Each number is 128 + 32 x the weight over its row's rms, rounded and kept within 0 to 255. Layers, rows and columns count from 0. The size above them is the row's rms in percent of the matrix's.

# layer 10 MLP up, 1024x384, rms 0.0984, rows 100-204, columns 256-319
size [104  97  99 100 100  93 101 107 102 104 103  96 101  97 100 105 100 103  98  97 100  99  98 106 100  99  98  95 100 106  98 101 101  87 101 104  99 111  98  96  99  96 112  96  98 100 105 102 124 101 101  96  98 102 106  97 107  97 101 100 101 102  96 107 103 106  98  97 102 100 102  93 103 105  99 105 101  99  98  98 104 107 104 105  99 101  97 102  99 103 106  98  99 103 103 101  99 105 100 100  91 100 104  97  96]
[[138  93 111  54 120 110 103 115 120 151 169  87 110  87 193  89  65 199 108  80 161 104 183 106 105 143 155 142 114 109 145 106 120 148 129 115 112 152  85 189  20 133 144 126  71 172  98  52  71 145 150 214 114 167 193 104 158  82 102 154 162  94 122 104]
 [ 84 190 145 118 134 189 161 144  95 144  88 113 155  61 144 119 187 175 140 166  94 151 130  94 155 126 129  91 129 138 147 184 140 146 149 100 122 107 120 122  89 139 122 108 118 168  67 136 144 174  85  94 125 147 157 142 135 129 181 148 185 173 149 157]
 [119 151 148 121  61 110 166 109 156 177 212 149 175 172 141  81 148 106  87 159  91 144 123 129 125 185  87 131 153 153 160 178  65 114 134 126 165 133 124 118  98 144 141 112 143 134 141 117 149 140 195 142 151 153 121  69 109 114  30 141 139 106  72  79]
 [175 138 122 130 119  98 130 117 189 124 147 143 148 125 109  33  81 121 163 205 137 187 165 149 135 188 188 138  76  82 154 210 118 124 140  93  58  84 171 145 114 120 177 116 143 166 156 106  48 161 104  91 140 123 165 102 103 126 163 116 118 136 178 108]
 [194 136 177  62 204 145  72 130 115 146 151 157  96 157 116 108 109  94 131  97 152 173 118  93 151 128  89  87  96 131 129 123 150 112 118 139 117 163 132  79 144 124 173 175  84 177 158 102 130 200 199 180 182 136 139 154 117 131 147 154 136 152  95 154]
 [143 102 121 175 126 118 100 143  98 119 130  94 125 118 164 165 127 172 130 152 104 194 160 130 160 123 146 136 113 149 179 125  98 148 132  98  73 131 200 118 110 134 133  65 114 143 126  96 106 120 146 203 136 151  73 111 106 132 159  79 155 177  85 145]
 [123  92 135 109 120 102  91 131 122 123 103 126 101  93 112 101  90  93 114 139 152 123 139 167 157 140 138 140 129 193 141 141 147 161 162 126 180 142 139 114 107   8 107 154 122 149 126  78 136 102 135  90 180  99 106 103  96 108 175 145  88 140  63 106]
 [165 164 134 149 124 126  80 119 167  98 182  82 173 145  99 141 127 137  95 130 132 120 121 122 141  99 158 101 136 137 135 182 151 108 112 184  69 148 129  79 150 141 110 132 145  95 127 110 137 130 114 130 117 220 154 139  95 126  86 102 168 113 148 154]
 [109 151 158  98  99 131  72 117 137 126 144 130 149  96 152 146 161 179  96  89 186 119 142 169 112 181 122 111 164 149  93 104 137  85 124 170 154 104 194 103 140 118 106 158 144 111 166 151 101 123 134 108 145 139 171 145  86 134  75 138 123  85 121 109]
 [166 168 162 123 132 164 159 154  83 133 142 158 145 165 207 116 146 123 122 153 134  91 125 140  54 136 165 169 179 155 192 160  88 125 115 142 108  94 109  96 175 124  87 107  98 176 125 133 175 151 119 153 184 206  36 108  91 146  90  80 129 188 175  67]
 [142  97 150 128 126 104 105 109 119 110 134 135  89 131 140 133 139 110 130 135 155 137  79 152 140 140 108 130 173  68 162 114 155 168 130 103 138 127 132 153 169 182 127  87 163 157 108 111  87 166  68 189 108 119 109 166 136 144 104 118 175 117 119  59]
 [ 88 138 116 148 200 163 104 141  77 193 102  87 165 148 124 158 158 119 107 121  84 112 145 129 106 133 107 134  85 136 128 150 152  99 124  94  68 175 127 163 130 128 136 101  98  89 100 136  88 117 129 209 157  89 138 140 153 139 146 205  92 134 145 114]
 [161 141  99 109  98 168 134 157 112  64 190 113 122  66 118 155 105 164  84 154 133 111 136 158 179 115 140 149  99 178 132 105 157  93 127 116  70 135 150 118  77 182 112 153 130 126 126 150 144 124 101 109 149  86 136 115 101 140 142 122 126 125 164 196]
 [132 127 129 142 114 129 120 181 144 119 134 159 151  92  70 183 232  95 158 131 160 180 127 136 131 185 102 140 136 116 110 138  87 131 108  87 180 107 118 118 129 112 129  73  66 181 191 169 106 201 120  92 136 133 166 111  76 100 137 167  90  76 185  93]
 [114 164 128  79 147 117 160 128  65  99  95  81  88 131 142 156 114 161 113 164 101 193  72 127 110 102  59 162 157 126  97 147 159 124 142 150 139 188 150 137 175 115  70 107 103  98 119 140 118 134 147 102 142 176 123  91 131 136 100 180 112 150  86  92]
 [141 121 160  76 192 150 141  78 127  34 117  82 165  95 153 132 161 128 109 149 100  99 162 107 104 130 201 152 114 133  84 163 170 124  73 155 155 160  80 110 126 158 131 131 122 136 115 118 149 138 139 150  98  98 141 125 104 183 122 219  97 148 124 104]
 [137 153 147 127 160 173 202 137 119 152  81 168 111 155 135 115 166 144 120 109 148 111 129 181 168 136 164 115 114  98 122  69 112 209  97 115  94  68  63 148 106 141 115 189 130  91  79 172 120 135 114 192 132 119 125  95 105 147 145 131 125 154 128 139]
 [181 114 140 161  91 108  81 133 156 145 147 126 122 140 104  63 151 105 132  71 147 108 109 123 173 119 160 149 126 133 139 143 132  79 173  98  36 170 116 159  80 124 171 133  78 182 141 131  69 138 134  98  92 122 158 151 163 192 144 161 109 107  79  93]
 [135 176 161 104 107 106 133  87 100 126 182 111 168 116 151  88 128 136 120 162 103 111  52 131 108 208 118 117 148 118 148 159 119 125 112 110 154 151 116  84 163 148 133  73 104 115 102 141  65  87 151 122 103 195 146 138  70 146 171  71 163 130 116 131]
 [167 101 121 196 148 164 122  85 135 113 113 168  76 155 158  93 186  90 199 140 137 165 131 163 116 161 112 150 131  78 110 153  79  98 142 107  91 115 159 119 198 178 139 147 167 126 120 128  86 114 137 123  78 171 154  85 138 148 163 151 131 160 139  86]
 [ 58  80 106  88 113  89 132 164  90  95 128  96 111 130 117 119  80 141 135 143  84 179  95 107 177 166 128  78 129 165 100  69 104 146 120 178 154 129 153 133 156 136  84 145  88 134 120 143 148  80 140 132 140 127 127 108 175 135 114 115 115 143 141 122]
 [145 114 161 166 143 120  94 137 146 101 155 109 113 118 125 119  92  98  48 219 121  93 123 176 117 167 180 112 136 106  88 166 153  93 121 116 119 110 118 149 121 124 137 125 120 169 141 104 112 157 166 141 162 168 135 141  97  77 140 113 213 120 116  83]
 [154 164 151 111  64  95 143 185  99 120 107 150 166 110 125 102  84 151 114 168  77 163 116 112 105 114  81 111  93  96 141 151 170  53 173 169  99 126 152 138 137 208 171 169 119 170 148  95 103 155 159 177 128 138 124 121 123  88 167 101 124 200 141  96]
 [101 136  87 157 149 144 160  96  71 106 122 150 109 116 134 139 172 148 126 177  98 122 161 151 122 153 142  91 129 105 125 139 173 143 102 156 118 104  95 119 177 164 146  77 151  82  80  94 137 156 118 131 130 205 116  99 129  95 128 127 170 113 114 159]
 [164 112 105 112 165 134 130 114  97  73  86 140 163 130 101 103 168 134 121 182 177 123 164 121 115 108 156 112 124 154 140  73 159  94 112 161 125 100 148 147 138 134 118 143 139 126 134 119 112  49 127 113 134 102  82 164 156 117 123 167 133 176 196 143]
 [171 115  81 172 131 134 142 139 169 132 139 159 158 122 125 144  90 137 116 158 130 163 124  99  89 176 208 162 137 121 184 197  94  14 163 222 152 141 115 144 104 145 110 104  85 117 150  16  53 139 107 115 124 102 115 131 109  99 127 127 143 104  87 135]
 [130 100 119 149 102 172 126 176 115 134  70 142 154 112  95 108 173 155 142  88 113 136 169 149  58 116 160 135 106 122  89  97 101 159 131 126  99 160 128 111  99 114  65  60  88 132 111 120 118 145 152 139 133  96 154 103 148 116  98 147 119 134 128 158]
 [120 162 142 113 135 126 171 108  47  90 160 145  81  92  91  77 128 146  82 201 144 115 111 110  70 117 138 118 162 164 127 169 183 124 103 182 126 195 151 105 168 160 120 154 164 197 154 115 142 127 111 147 153 123 175 115 124 108 116 112 194 137 175 155]
 [134 143  89 166  68  65 112 126 140 124 188 163 103  88 157 113 142 139 126 122  61 112 140  93  99 137 163 181  76 147 198 143 155 104  97 158 212 164  94 155 116  43 118 110 135 213 133 105 161  96 187  96 189 105 144 123 154 150 168 137 136 144 121  79]
 [151 179 103 152 109 155 117  97 103 117 134 155 112 107 133 127 149 114 126 186 153 177  82 168 119 110 109 135 117  66  79 132 141 123 132 125  95 147 163 119 115 128 129 136 121 132 117 119 144  95 121 178 109 162 165 152  91 218 105 207 126 100 112 170]
 [ 82 128 142 120 161 136 107 179 115  70  87  78 122  98 128 167  56  75 132 100 154 137  77 149  86 106 153 124  73  82 151 102 149 133 133 138 123 107 122 106  78  99 110 157 161 147  80 152 128 173 113  65 135 110 155 125 156 132  95  91 125  99 105 108]
 [108 136 137 112  76  64 137 116 154 131 139 112 157 177 120 121 136 134 126 100 150 106 140  73  96 131 104 124 138 116  80  99 163 148 138  49 150 128 207  90 159 128 130 162 125 188 124 105 187 105 209 115 110 141 125  91 185 108 170 146 106 180 178 158]
 [121 135 112 149  91  98 192  87 101 160 125 117 168 106  82 133 181 117 193 155 163 101 102 104 121 111 146  92 125 116 108 164 135 149 122 146  99 111 168 106  91 105 143 142  91 154 150  87 136 171 146 114 132 103 140  92 145 143 144 150 166 113  65 146]
 [146 165 119 124 128 139 109 208 109 137 173 177 113 116 158  77 106  86 117 170  93 132 186 152  94  97 103 107 115 159 180 155 156 120 123  71 133 121 153 156 139 150 159 179 137 172 171 106 117 109 126  95 134 168 116 150 138 121 125 168 128 127 100 121]
 [113 156  97 164  98 125 185  97  93 120 142  76 167 177 149 117 132 100  86 117 139  59 146 150 117 137 142 155 150 109  74 143  65 140 171 107 176 143 150 131 137 108  79  93 155 197  91 120 126 180 118 171 128 143 133 135 128 187 126 149 103 109 104 175]
 [121 154 112 144 126 117 117 124 125 100  54 109 110 131 143 151 135 119 176  93  88 215 125 132 177 154 155 148 116 138 150 156 101 112 194 172 144 144  93 134  99  98 117 104 154 177 114  53 114 121 144 147 108 159  61 213 153 144  97  97 111 123 103 112]
 [ 78 141 108 138 180 100  93  83  91 139 183 131 102 151  92 174 148 137 192  68 146 129 238 145 100 129 182 131 111 144  97 123 130 151 133 140 171  85  93 131 141 133  65 120 105 107 109 123 126  84 119 168 113 109 128 133 136 130 109 188 133 105 127 131]
 [113 195 175 142 137 160 101 101 120 124 127  89 176  77  95 163 131 192 150 157 188 114 178  81 105 118  87 134 140 167 154 117 163 107  96 185 181 138 108 128 157 160 123  87  77 124 190 118 133 178 155 151 181 117  81 149 156  96  86 112 122 169 183 140]
 [167 126 122 139 137  95 141  72 103 135 124  92 176 109 144 109 156 174 139 161 147  75 135 187 126 124 129 156 130 111 145  99  93 108 124 156 110 162  65 145 143  52 100 149 140  90 101  61 116 157  75  85 168 146 105  86 134 119 107 148 105 149 178 119]
 [124 165 103 121 202  70 100 158 151  84  67 195 112 143  95 130 126 121 155 111  72 162 143 136 116 152 135 133 187 116 152 102 144 177  95 111  93 137 124 145  80 140 115 132 121 167 178  81 163 133 153 119  78  99  56  92 102  85 121 109 136 113 128 144]
 [162 153  96 141 125 152 174 143 123 119  90 143 127 112 105 142 121 145 124 112 141 160 181 124 145 137  96 110 114  88 110 117  87 106 169  91 119 117 145 119 133 136 129 110 144 178 135  82  38 203 135 137 220 104  95  70 151  76 109 124 122  92 166 171]
 [ 91 145 158  89 132 103 104 128 127  88  68 163 147 117 114  92 125  78 174  72 198 157 138 147 108 135 179 166 117 128 141 144  94 138  92 128 130 140 141 127  95 154  71  85 143 159 152 117 147 107  86 159 132 110 141 134 183  83 140 100 160 170 139 123]
 [123 114  90 157 121 148 190 100  83 139 153 169 190 149  86  64 142  90 171 122 119 101 113 128 134 166 129 117 158 141 135  99 144  64  95  95 128 132 117 110 144 102 163 163 146 160 127 122  92 161  84 198 145 140 147 157 168 174 186 136  98 149 116 140]
 [ 49 126 112 124 157 113 117  82 147  97 142 137 128  69 131 192 119  93 127 131  84 115 151 148  92 173 122  43  56 135 105 156 134 129 146 150 127 180 120 141 149 106  92 134 126 152 135  60 154 136 107 157 136 151 153  69 170 134  94 153 170 102 131 141]
 [136 137 120 110 161 134 172  77 197 150 144 143 104 135 173 129 143 103 141 105 116 159 132 143 147  79 111 174 129 148  87 100 142 102 119 143 122 117  80 140 176 123 114 121  97  72  80 113 124 134 157 155 107 106 116  59 112  80  72  75 127 168 128 148]
 [102 105  92 179 188  90 133 127 137  86 111  97  84 114  97 192 152  86  42 122 144 198 135  93 141 124 103 121 164 102  94 136 110 175 106  85 143 120 104 113  76  80 117 158  77  97  88 162 156 158 126 139 106 115  84 179  80 148 121 121 116 148 100 115]
 [118 129 151 121  49 112 120 146 130  95 141 141 130 133 190  88 138 132 134 111 105 129  91 106 110 127 111 176 132 120  99 101 114 143 138 142 101  74 176 135 140 161 139 168 150 104 130 151 132 105 127 125 168 125 168  41 123 141  80  76 170 108 125 134]
 [ 94  88 141 123 159 112 161 155 126  86 173 155 124 130 111 160  86 200 161 168 153 164 131 113 136 140 112 119 174 108 161 110 112 152 159 117 126 147 136  89 155  87 104 161  74 106 106 122 161 138 157 117 149 172 150  98 146 101 139 171 136 125 123 124]
 [160 134  60 131 156 145 187 128 156 136 117  80 187 178 170  90 138 124 109 128  97 156  96 157 108 144 135 170 145 149  92  95 146  96 115 161  97 118  98  93  99  70 157 140 111  79  94 114 141  81 133 115 125 140 122 157 137 127 173 163 162 143 159 151]
 [168 117 175 137  88 137 104 119 119 128 171 128 129 118 133 123  70  86  85 132 140 146 136 142  96 111 142 181  88 152  91 137 172 144 160 144  90  78 140 109 146 163 154 125 190 121 108 129 115 110  98 161  98 176 130 172 149  98 115 133 161  86 126 145]
 [150 143  70 146 116 187 139 116 175 121 122  95 171 117 137 119 107 124 169  96 119 174 141  97 185 172 132 167 171  74 147 102  89  60 140 101 102 153 149 108  92 157 145 150 156  81 142 105 127 173 174  93 166 117 135  86 101 115 127 167 135  78  91 161]
 [131 113 184 110  93 114 147 105  85 153 130  78 131 111 102 118 146 130 126 143  96  89 118 127 140  92 104 140  93 147  83  97 145 169 120 127 106 115 108 175 127 178 174 131 114 119 122 106  31 161 133  81 158 158 174 109 135 149 131 148 190 107 133 127]
 [138 134 117 163 115 134 147 157  98 137 121 138 149 109 115 211 151 161 190 124 193  89 117 161 112 131  57 131 116 132 150 136 105 126 119  63 112 121 124 122 116 117  92  99 115  73 100 100 124 173 100 150 143  77 152 103  93 159 164  90 121  98 145 146]
 [129 160 143 118 149 169 139 186 100  25 140 131 118  84 157 173 139 129 125  80  73 163 156 102  95  82  75 201 120 101 126 158  51 122 144 134 162 163 114 113 130 191 101 116  92 141  96  92 144 117 127 110  72 145 127 134 127 105 134 151  96  57  77 138]
 [ 87  99 175 104 144 116 103 133  86 137  76  92  81 132  58  99 175  78 107 183 157  97  86 158  88 153 105 127 144 110 178 140  82 198  73 103 138 152 143  91 116 137 111  96 106 184 134 126 154 140 119 157  96 141 212 113  95 156 124 133 213 154 139  97]
 [194 120 135  95 113 151  90  79 200 137 122 114  55 118 104 117 141 123 154 161 105 112  90 139 139 119 117 143 123 150 155  74 132 124 115  94 160 118 150 150 144 121  43 127 119  57 127 161  98  96 126 110  98 163 158 126 120 154 143 114 154 187 168 162]
 [ 98 203  52  89 151 156 146 133 114 127 110  70 109 166 142 115 170 169 160 109 106  70 130  90 103 175 105  68  85 129 138  93  97 146 145 140 131 136  98 121 171 186 123 114 124 154 115 116 164 152 175 102 120 177 104 177 101 155 111 139 129 100 118 135]
 [116 144 154 132 123 141 167 111 139  97  70 107 143  85 121 139 116 134 109 174 160 112 153 123 121 147 140 133 148 117 179 101 116 149 152 124 130 105 120  72 125 156 118  47 103 175  87 123 135 146 137  98  96 105 128 169 114  98 167 133 118 145 155  83]
 [101 112  31 140 100  95  86 152 122 181 154 101 117 138 144 157 157 151 150 220 113 135  99 107 128 187 138 141 122 108  98 129 189 122 116 175 160  70  93 131 109 144  96 150 142 140  93 148 106 166 139  81 144 116 122 137 138 132 151  98 162 128 194 167]
 [123  85 159 197 109 136  83 111  69  74 123  73 140 117 117 173 119 137 121 109  54 149 126 143 129 145 121  93 151 132 111  95 153 119  92 141 112 171 136 123 147 140  77 110 113 133 131 136 122 126 142 124 190  93 125 120  83  96 109 127  86 133 115 134]
 [ 80 121 126  96  83 160 127 135 118 160 118  89 158 172 130 127 170 120 204  76 132 149  96 108  76 157 118 144 107 182 127 140 116 141 154  87 167 154 116 129 128 104 173 114 118 135 104 129 137 156 101 101 126 112  96 123 119 122  85  83  70 130  53  38]
 [114 147 175 191 164 122 138 144 181 181 139 121 116 115 109 106 122 134 119 134 148 141 162  94 143 125 149 109  94 100 130 141 167  80 181 140 221  72 153 178 105 132 152 142  33 153 123 114 100  86 139 111 133  62  68 121 114 122 127 207 141 175  97  97]
 [117 106 183 117 131  65 130  62  63 113 124 110 126 181 142 135 134 151 134 143 129  80 109 134 177 180 126 115 176 103 134  82  99 187 152 133 104 158 122 164 192 111 153 167 160 143 146 148 143 137 116 157 176 117 123 117 129 117 135 129 156 123 138 166]
 [ 87 152 148 146 122 111 182 152 122  68 224  77 127  72 134 144 128 118 135 113 153  73 166 161 130  92 158 119 135 167 106  93 211  67 125 115 187  89 124 101 161 114 119  91 129 150 157 110 180 121 138 157 113 164  80 128  66  76 156  90 104 143 161 181]
 [ 47 108 175 136 117  72 117 164 123 118 144 102 144 109  87  81 126 164 145 151 118 133 150 127 123 129 111 188 154 130 148 108 108 147 146 146 103 169 123 135 118 141  45 173  89 137 137 184 141 140 162 178 187  95 108 115 145 133 144 102  90 160 116 142]
 [177 190  85  68 136 110 129 117 122 100  91  98  90 105 125  94 105 122 108 136 108 144 153 116 148 140 118  84 120 123 100 114 128  79 160 152 110  72 175 110 110 109 150  65 177 139 183  89 133 103 137 171 116 105  88 166 149 127 143 189 129 175  87 138]
 [106 126 135 108 117 163 117  93 104 170 145 135 131 114 131 155 107 131  81 126 169  80 154 136 109 172 144  79  38 114 190  89  87 105 118 100  72 132 155 126 145 110 127 126 143  88 129 122 183 165 123  87 103 169 179  91  54  93 190 147 139 111 140 139]
 [146 161 120 112 130 129 141 235 157  86 165 145 213 144 145 124 118 164  87 203 104 151 142 129  64 134 106  93 119  60 110 137 137 169  89 137 141 172 137 122 149 122  92 155 160 132 131  73 130 137 128 113 135 170 122  91 124 167 159  97 163 109 155 127]
 [ 75 186 158 160 138 106 132 144 164  86 127 129 154  79  89 137 104 174 159 149  65 105  71 111 141 123  88  75 128 102  79 105 173 128 218 112 132 117  55 140 111 176 139 110 144  85  99  85 120 160 164 140 117 121  90 116 171 131 129 183 156  65 143 140]
 [109 104 150 147 121 128 176 119 111  71 107 110  87 120 107 163 153 118  87 222  92  26 157 150 173  91 105 157 122 139 160 250 147 145 121  52 113  60 136 100 197 111  94 109  87 140 108 152 146 109 158 148 133  89 187 162 123 152  87 159 122  86 129 116]
 [193 158 205 139 134  99 111 141 110 150 142 173 110 203  83 142 110 135  90 122 113 178 100 108  99  86 194 174 111 113 136 159 126 124 111 138 146  36 163 139 131 123 109 158 111 118 140 168 169 157  98 106  97 138  88 143  65 114 129 169 150 141 107  57]
 [ 68 104 136 127 134 143  81 121  69  67 127 158 131 122 158 167 136  59 129 181 157 146 170  80 130 128 155 105  50 158  51 159 118 109 153 146 171 107 116 164 137  57  83 122 160 118  96 134 156  95 154 127 171 113 119 142 114 120 108 137 119 117 158 121]
 [ 98 183 106  42 146 115 194 123  99  96 130 141 114  78 140 151 186 154 162 141 171  84 156 156 107 112  74 183 100 114 124 128 174 116 157 111 142 103 142 131 131 139 111 112 144 162  80 144 115 146 139 122  96 122 159 141 125 189  60 106 152 110 117 112]
 [116 147 109 116 153  99 132 206  98 143 144 130  86  85 143 132 171 165 153 102 128 180 146 107  51 183 159 124 125 119  72 136 112  99  76 125 145  80 157 168  92 125 190 139 125  87 125 147 152 214  67  70 140  93 109 166 169 170 111 153 145 143 145 147]
 [113  81 122 170 144 126 173 144 193 145 122  92 100  67 121 153 154 132 130 131 130 138 127 152 111 163  81  94 132  81  33 110 140 152  90  70 128 144 139 137 155 132 158  50 152  95 153 127 183 174 149 126 163 120 157 139 141  98 151 113 156 104 169 127]
 [105 113 118 134  55 102 153  86 113 107  87 159  70 132  72  87 127 128  90 106 133  88 122 205  99  85 155  92 142  99 116  76 131 143 143 152 106  67 164 123 122 151  92 100  36 162 121 214 115 112 138 109 127 104 134 124 115 218 160 126 115 161 137 170]
 [ 79 150 182 108 132 138 118  95 106 186 138 199  99 163 103  96 143 146 109 159 137  95 173 164 128 125 124 162  73  93 113 131  97 112 206  59  97 135 153 129 148  90 160  54 132  97 156 113 153 161  63 124 137 102 123 110 162  82 122 124 173 170 103 134]
 [116 137 107 147 111  92 132 130  66 119 112 160 151 134 167 135 113 115 125  91 125  89  89 180 154 146 120 189 112 224  94 107 161 160 138 129 109 129 158 152 113 163 134 161 115 161 110  81 100 145 135 126  91 122 130 102 127  91 104 130  81 103  94 159]
 [176 138 124 140 209 126  96 186  78 163 129  76 122 111 109 172 160  91 106 116 118 111 186  81 169  70 125  78 173 167 160 140 146 132 172 123  92 103 104 140 193 122 109 173 180 122  78 164  95 178 170 131 150 121  81  69 116 101 109 110 160 114 143 155]
 [144 185 174 137 168 124 172 101 121 136 172 128 208 126 180 187 162 120 169 116 151 104  94 136  85  84 129  92 142 114 162 108 131 108  96  87 105  90 123  83 112 135 125 151 122 131 151 105 109  76 141 128  98 110 134 179 104 126 154 127 155 110 131 113]
 [156 116 136 134 147 150 138 101  97 163  97 133  95 150 145  99 139 117  80 201 151 168 106  91 162 172 143 148  67 130 187 110 160  69 148 108 126 123 207 119 129 130 107 137 109 125 134 102  93 125  83 100  96 155 122  98 116 141  88 120 154 134 122  93]
 [167 147 115 119 158  99 111  77 116 127 156 138  81 156  70 111 126 117 102 118  97 133  95 119  78 148 142 138 128  54 118 111 190  99 117 114 189 134  77 135 100 106 137 135 145 114  71 202 141 121 131 105 116 152 111 159 147 190 155 184  97  91 107 124]
 [143 158 182 109  78  60 142  91  97 162 105 161 102  81 164  84  86  76 105 131 152 134 184 117 138 128 120 121  97 154 129 138 121  93  78 151 102 134 143 197 161 166 130 136  84 159  87 105  44 101 125 118 144 116 150  69 115 117 183  76 183 117 120 148]
 [111 136 141 150 128 159 154 158 133 139 106 116 123 112 157 115  95  92 196  97 200  46 119 151 157 189 126 167 112  84 139 138 177 162 164 148 118 131 103 183 169 108 153 107 100 151 107  90  67  89  66 127  71 119 138 168 147 163  98 109 173 109 192 186]
 [127 157  99 145 136 167 148 146 153 126 137 111 117 125  80 124 104 123  48 178 170 184 137 128 112 137 135 119 128 223 101 111 177  89 170 141 132 155 116  67 150  94 142 107 122 175 134  97 117 130 119 145 132 119 127 112  90 176  99 153 106 123 142 161]
 [110 147 147 156 114 127 136 132 147 123 153 129 116 161 112 111 136 126  94 110 141 179 176 128  97 123 134 102  84 162  66 183 109 190 137  87 112 118 148  93 157 102 161 114 180 142 112 175 110  76 168 153 167 133 155 101 107 118  82  91 192 159  89 106]
 [132 102 120 163 126 194  75 140  76 179 107 134 143 144 134 157 152 110  60 163 170 102 132  57 129 164 120  84 153 131  89  45 151 102 162 178  85  93 116  97 190  91 118 169 152  99  61 117  74 115 138 109  98 159 100 135 166  97 135 129 135 147 221  84]
 [150 110  33 143 180 199 161 183 149  80 105 133  50 106  92 140  96 106  96 117 154  55 119 140 138 135 129 186 147 104 110  90 100 114 173  75  74 101 136 155  95  88 133 135 108 107 160 168 162  68 171  93  35  98 100 125 124 165  91 134  91 150 177  95]
 [ 55  88 163 151 101 157  97 152 142 138 128 108 179 110 142 140  80 112 137 124  44 125 169  55 123  84 104 136 142 157 145 119  99 102 122 124 118 132 129  91 109 157 126  92 176 201 158 176 115 140 139 139 143 109 142  95 134 158 109 135 172 117 152 177]
 [120 119  93 128 156 101 162 123 115  99 171 110 129  88 155 145 159 108 141 110 131 104 101  69 157 142 156 168 137 133  64  76 114 139  48 149 119 130 159 119 147 111 158 156 152 143 124 111 151 119 151  87 158 145  91  93 134 126 120 192  92 109 109 149]
 [164 124 170 185 128 125 142  61 133 165 159 108 175 131 156  62 140 161 124 133 134 110 153  93  78 147 161  91 138 112 155 121 184 142 112  62 151 141 112 116 152 119 167 118 131 143 101 114 149 135 124 143  86 140 139 130  92 102 150 136 126 107 128 120]
 [146 109 169 104  79 117  85 129 149 103 142 106 143 113 135 100 167 150 173 135  90 139 118 141  97 133 125 115 163  88 137 142  77 218 141 112 123 188 104 183 164 132 126 168 108 116 185  93  62 115 102 114 144 148  83 106 163 103 116 116 131  87  91 138]
 [110 135  58 128 141 165 180 154 112 141 142 180 114 105  50 124 143 159  70 174 120 155 100 176 130 127  71 134 133 154 170 116 152  99 122 144  85 104  85 162 179 136 107 131 132 125 111  97 118 116 134 136 159 112  68 122 141 162  97 142  86 123 107 144]
 [117 112 189 161 126 143 126  84 136 121 187 111  95 148 187 103 103 207 104 123 112 142 143 151 184 166 144 127  85 147 128 139 178  84 110 172 111 128 102 174 112 121 137 192 174  87 123 185 124 133 129 100 165 139 159 110 158 131 127 151  83 131 157 171]
 [ 82 108  88 102  78 151  68 154 142 116 103   4 140 123  92 130 125 147 137 173 128 114 114 101 131 126 140 176 103 140 158  83 119  75  86 167 151 100 110  91  81 125 143  73 132 126  51 170 112 145 111 133 107 105  93 120 165 161 133 170  88 160  51  82]
 [192  83  59 133 132 125 133 167 160 166 132 151 112 162 124  78 174 195 125 170 101 136 152 139 168 189  75 125 166 153  97  64 134 108 163 114 123 123 120 157  81 155 118 199 126 169 164 111 176 115 126 193  57 103  96 117 103 136 167 102 159 147 173 123]
 [105 189 113 122 130 118 111 133  94 144 129  94 193 164  80 127 114 131  81 149 113 142 142 128 159 110 127 108 148 162 114 119 116 154 153 127 123 140 124 130 199 134  98 126 125 144  99 154 161  81 160 140 121 107 103 117 118 111 190 110 160 139 165 184]
 [118  82  72 187 111 128 179 121 156  86 100 126 130 124 147 106 191 148 175 173 104 144 170 117  87 148  59 115 189 139 101 134  86 125 133  81 182 204  77 141 130 146 136 152 117 113 113 130 149 120 161 158 127 110 154 127 127 184 136 157 134 143 158 185]
 [181 163 138 135 108 100 131 139 136  96 207 142  91 155  72 183 152 139 128 191  93 160 128 166 151 125 128 101  92 177  66 129 131 145 163  89 157 106 146  88 101 175  42 170 108  88 145 180  85  72 142 122 138 103 128 178 109 145  74 102 108 167 113 129]
 [133 146 121 169  90 157 143 107 100 142 143 147 143 171 134 150 178 123  91 165 116 119  90 165 156  64 152 137 104 124 124 102  75 124 115 172 125 126 201 123 119 120 171  82 117 135 175 145 135 151 118 162 118 143 133 199  97  49 102 143 116 103  84  95]
 [131  87 144 119 161 138 147 163 177 158 195 124 156 168 166 153 118  92 127 156 125 136  89 157 158 167 132  93  90 130 151 126 195 144 176 141 139 125  90 145 151 180 142 143 166 123 122 171  81 102 136 119 180 121  86  97 195 135 159  57 128 164 148 122]
 [101  57 113 129  98  75 138 110 195 130 144  84 152  96 154 123 114 118 137 149 110 120 110 103 109 135 181 139 157 145 134  97 150 100  89 163  84 137 157  62 153 128 160 156  84  61 120 136  98  98 153 103 176 110 109 106  96 103 137 151  97  95 151 173]
 [147 143 114 104 126 124 162 167  68 108 145  42 132 177 107 123 142 112 135 162 128 146 109 150 101 157 114 189  87 109  74 127 159  92 129 136 124 161 136 158 147 176 152  99 144 137 157  89 145 169 112  97 167  96 112 142 158 223 104 102 169  92 141 159]
 [140 121 167 192  95 157 159 105 130 127 136 120 181  85  89 185 104 108 175 129 159 104  94 168 137 172 157 170 122 156 135 103 163 158 159 194 156 147  81 134 198 104  95 113 154 114 109  88 115 151 135 104 131  81 112 146 106 118 104 122  93 164 176 125]
 [120 111 170 141  79  83 158 126 126 155 162 156 126 120 119  99 122 179 127 134 187  70 130  56 135 177 180 121 185 183 115 116 122 172 151 150 163  89 129  98 162  95 172 165 114 144 123 149 111 120 154 129  78 158  71 149 105 148 150 119 125 106 118 122]]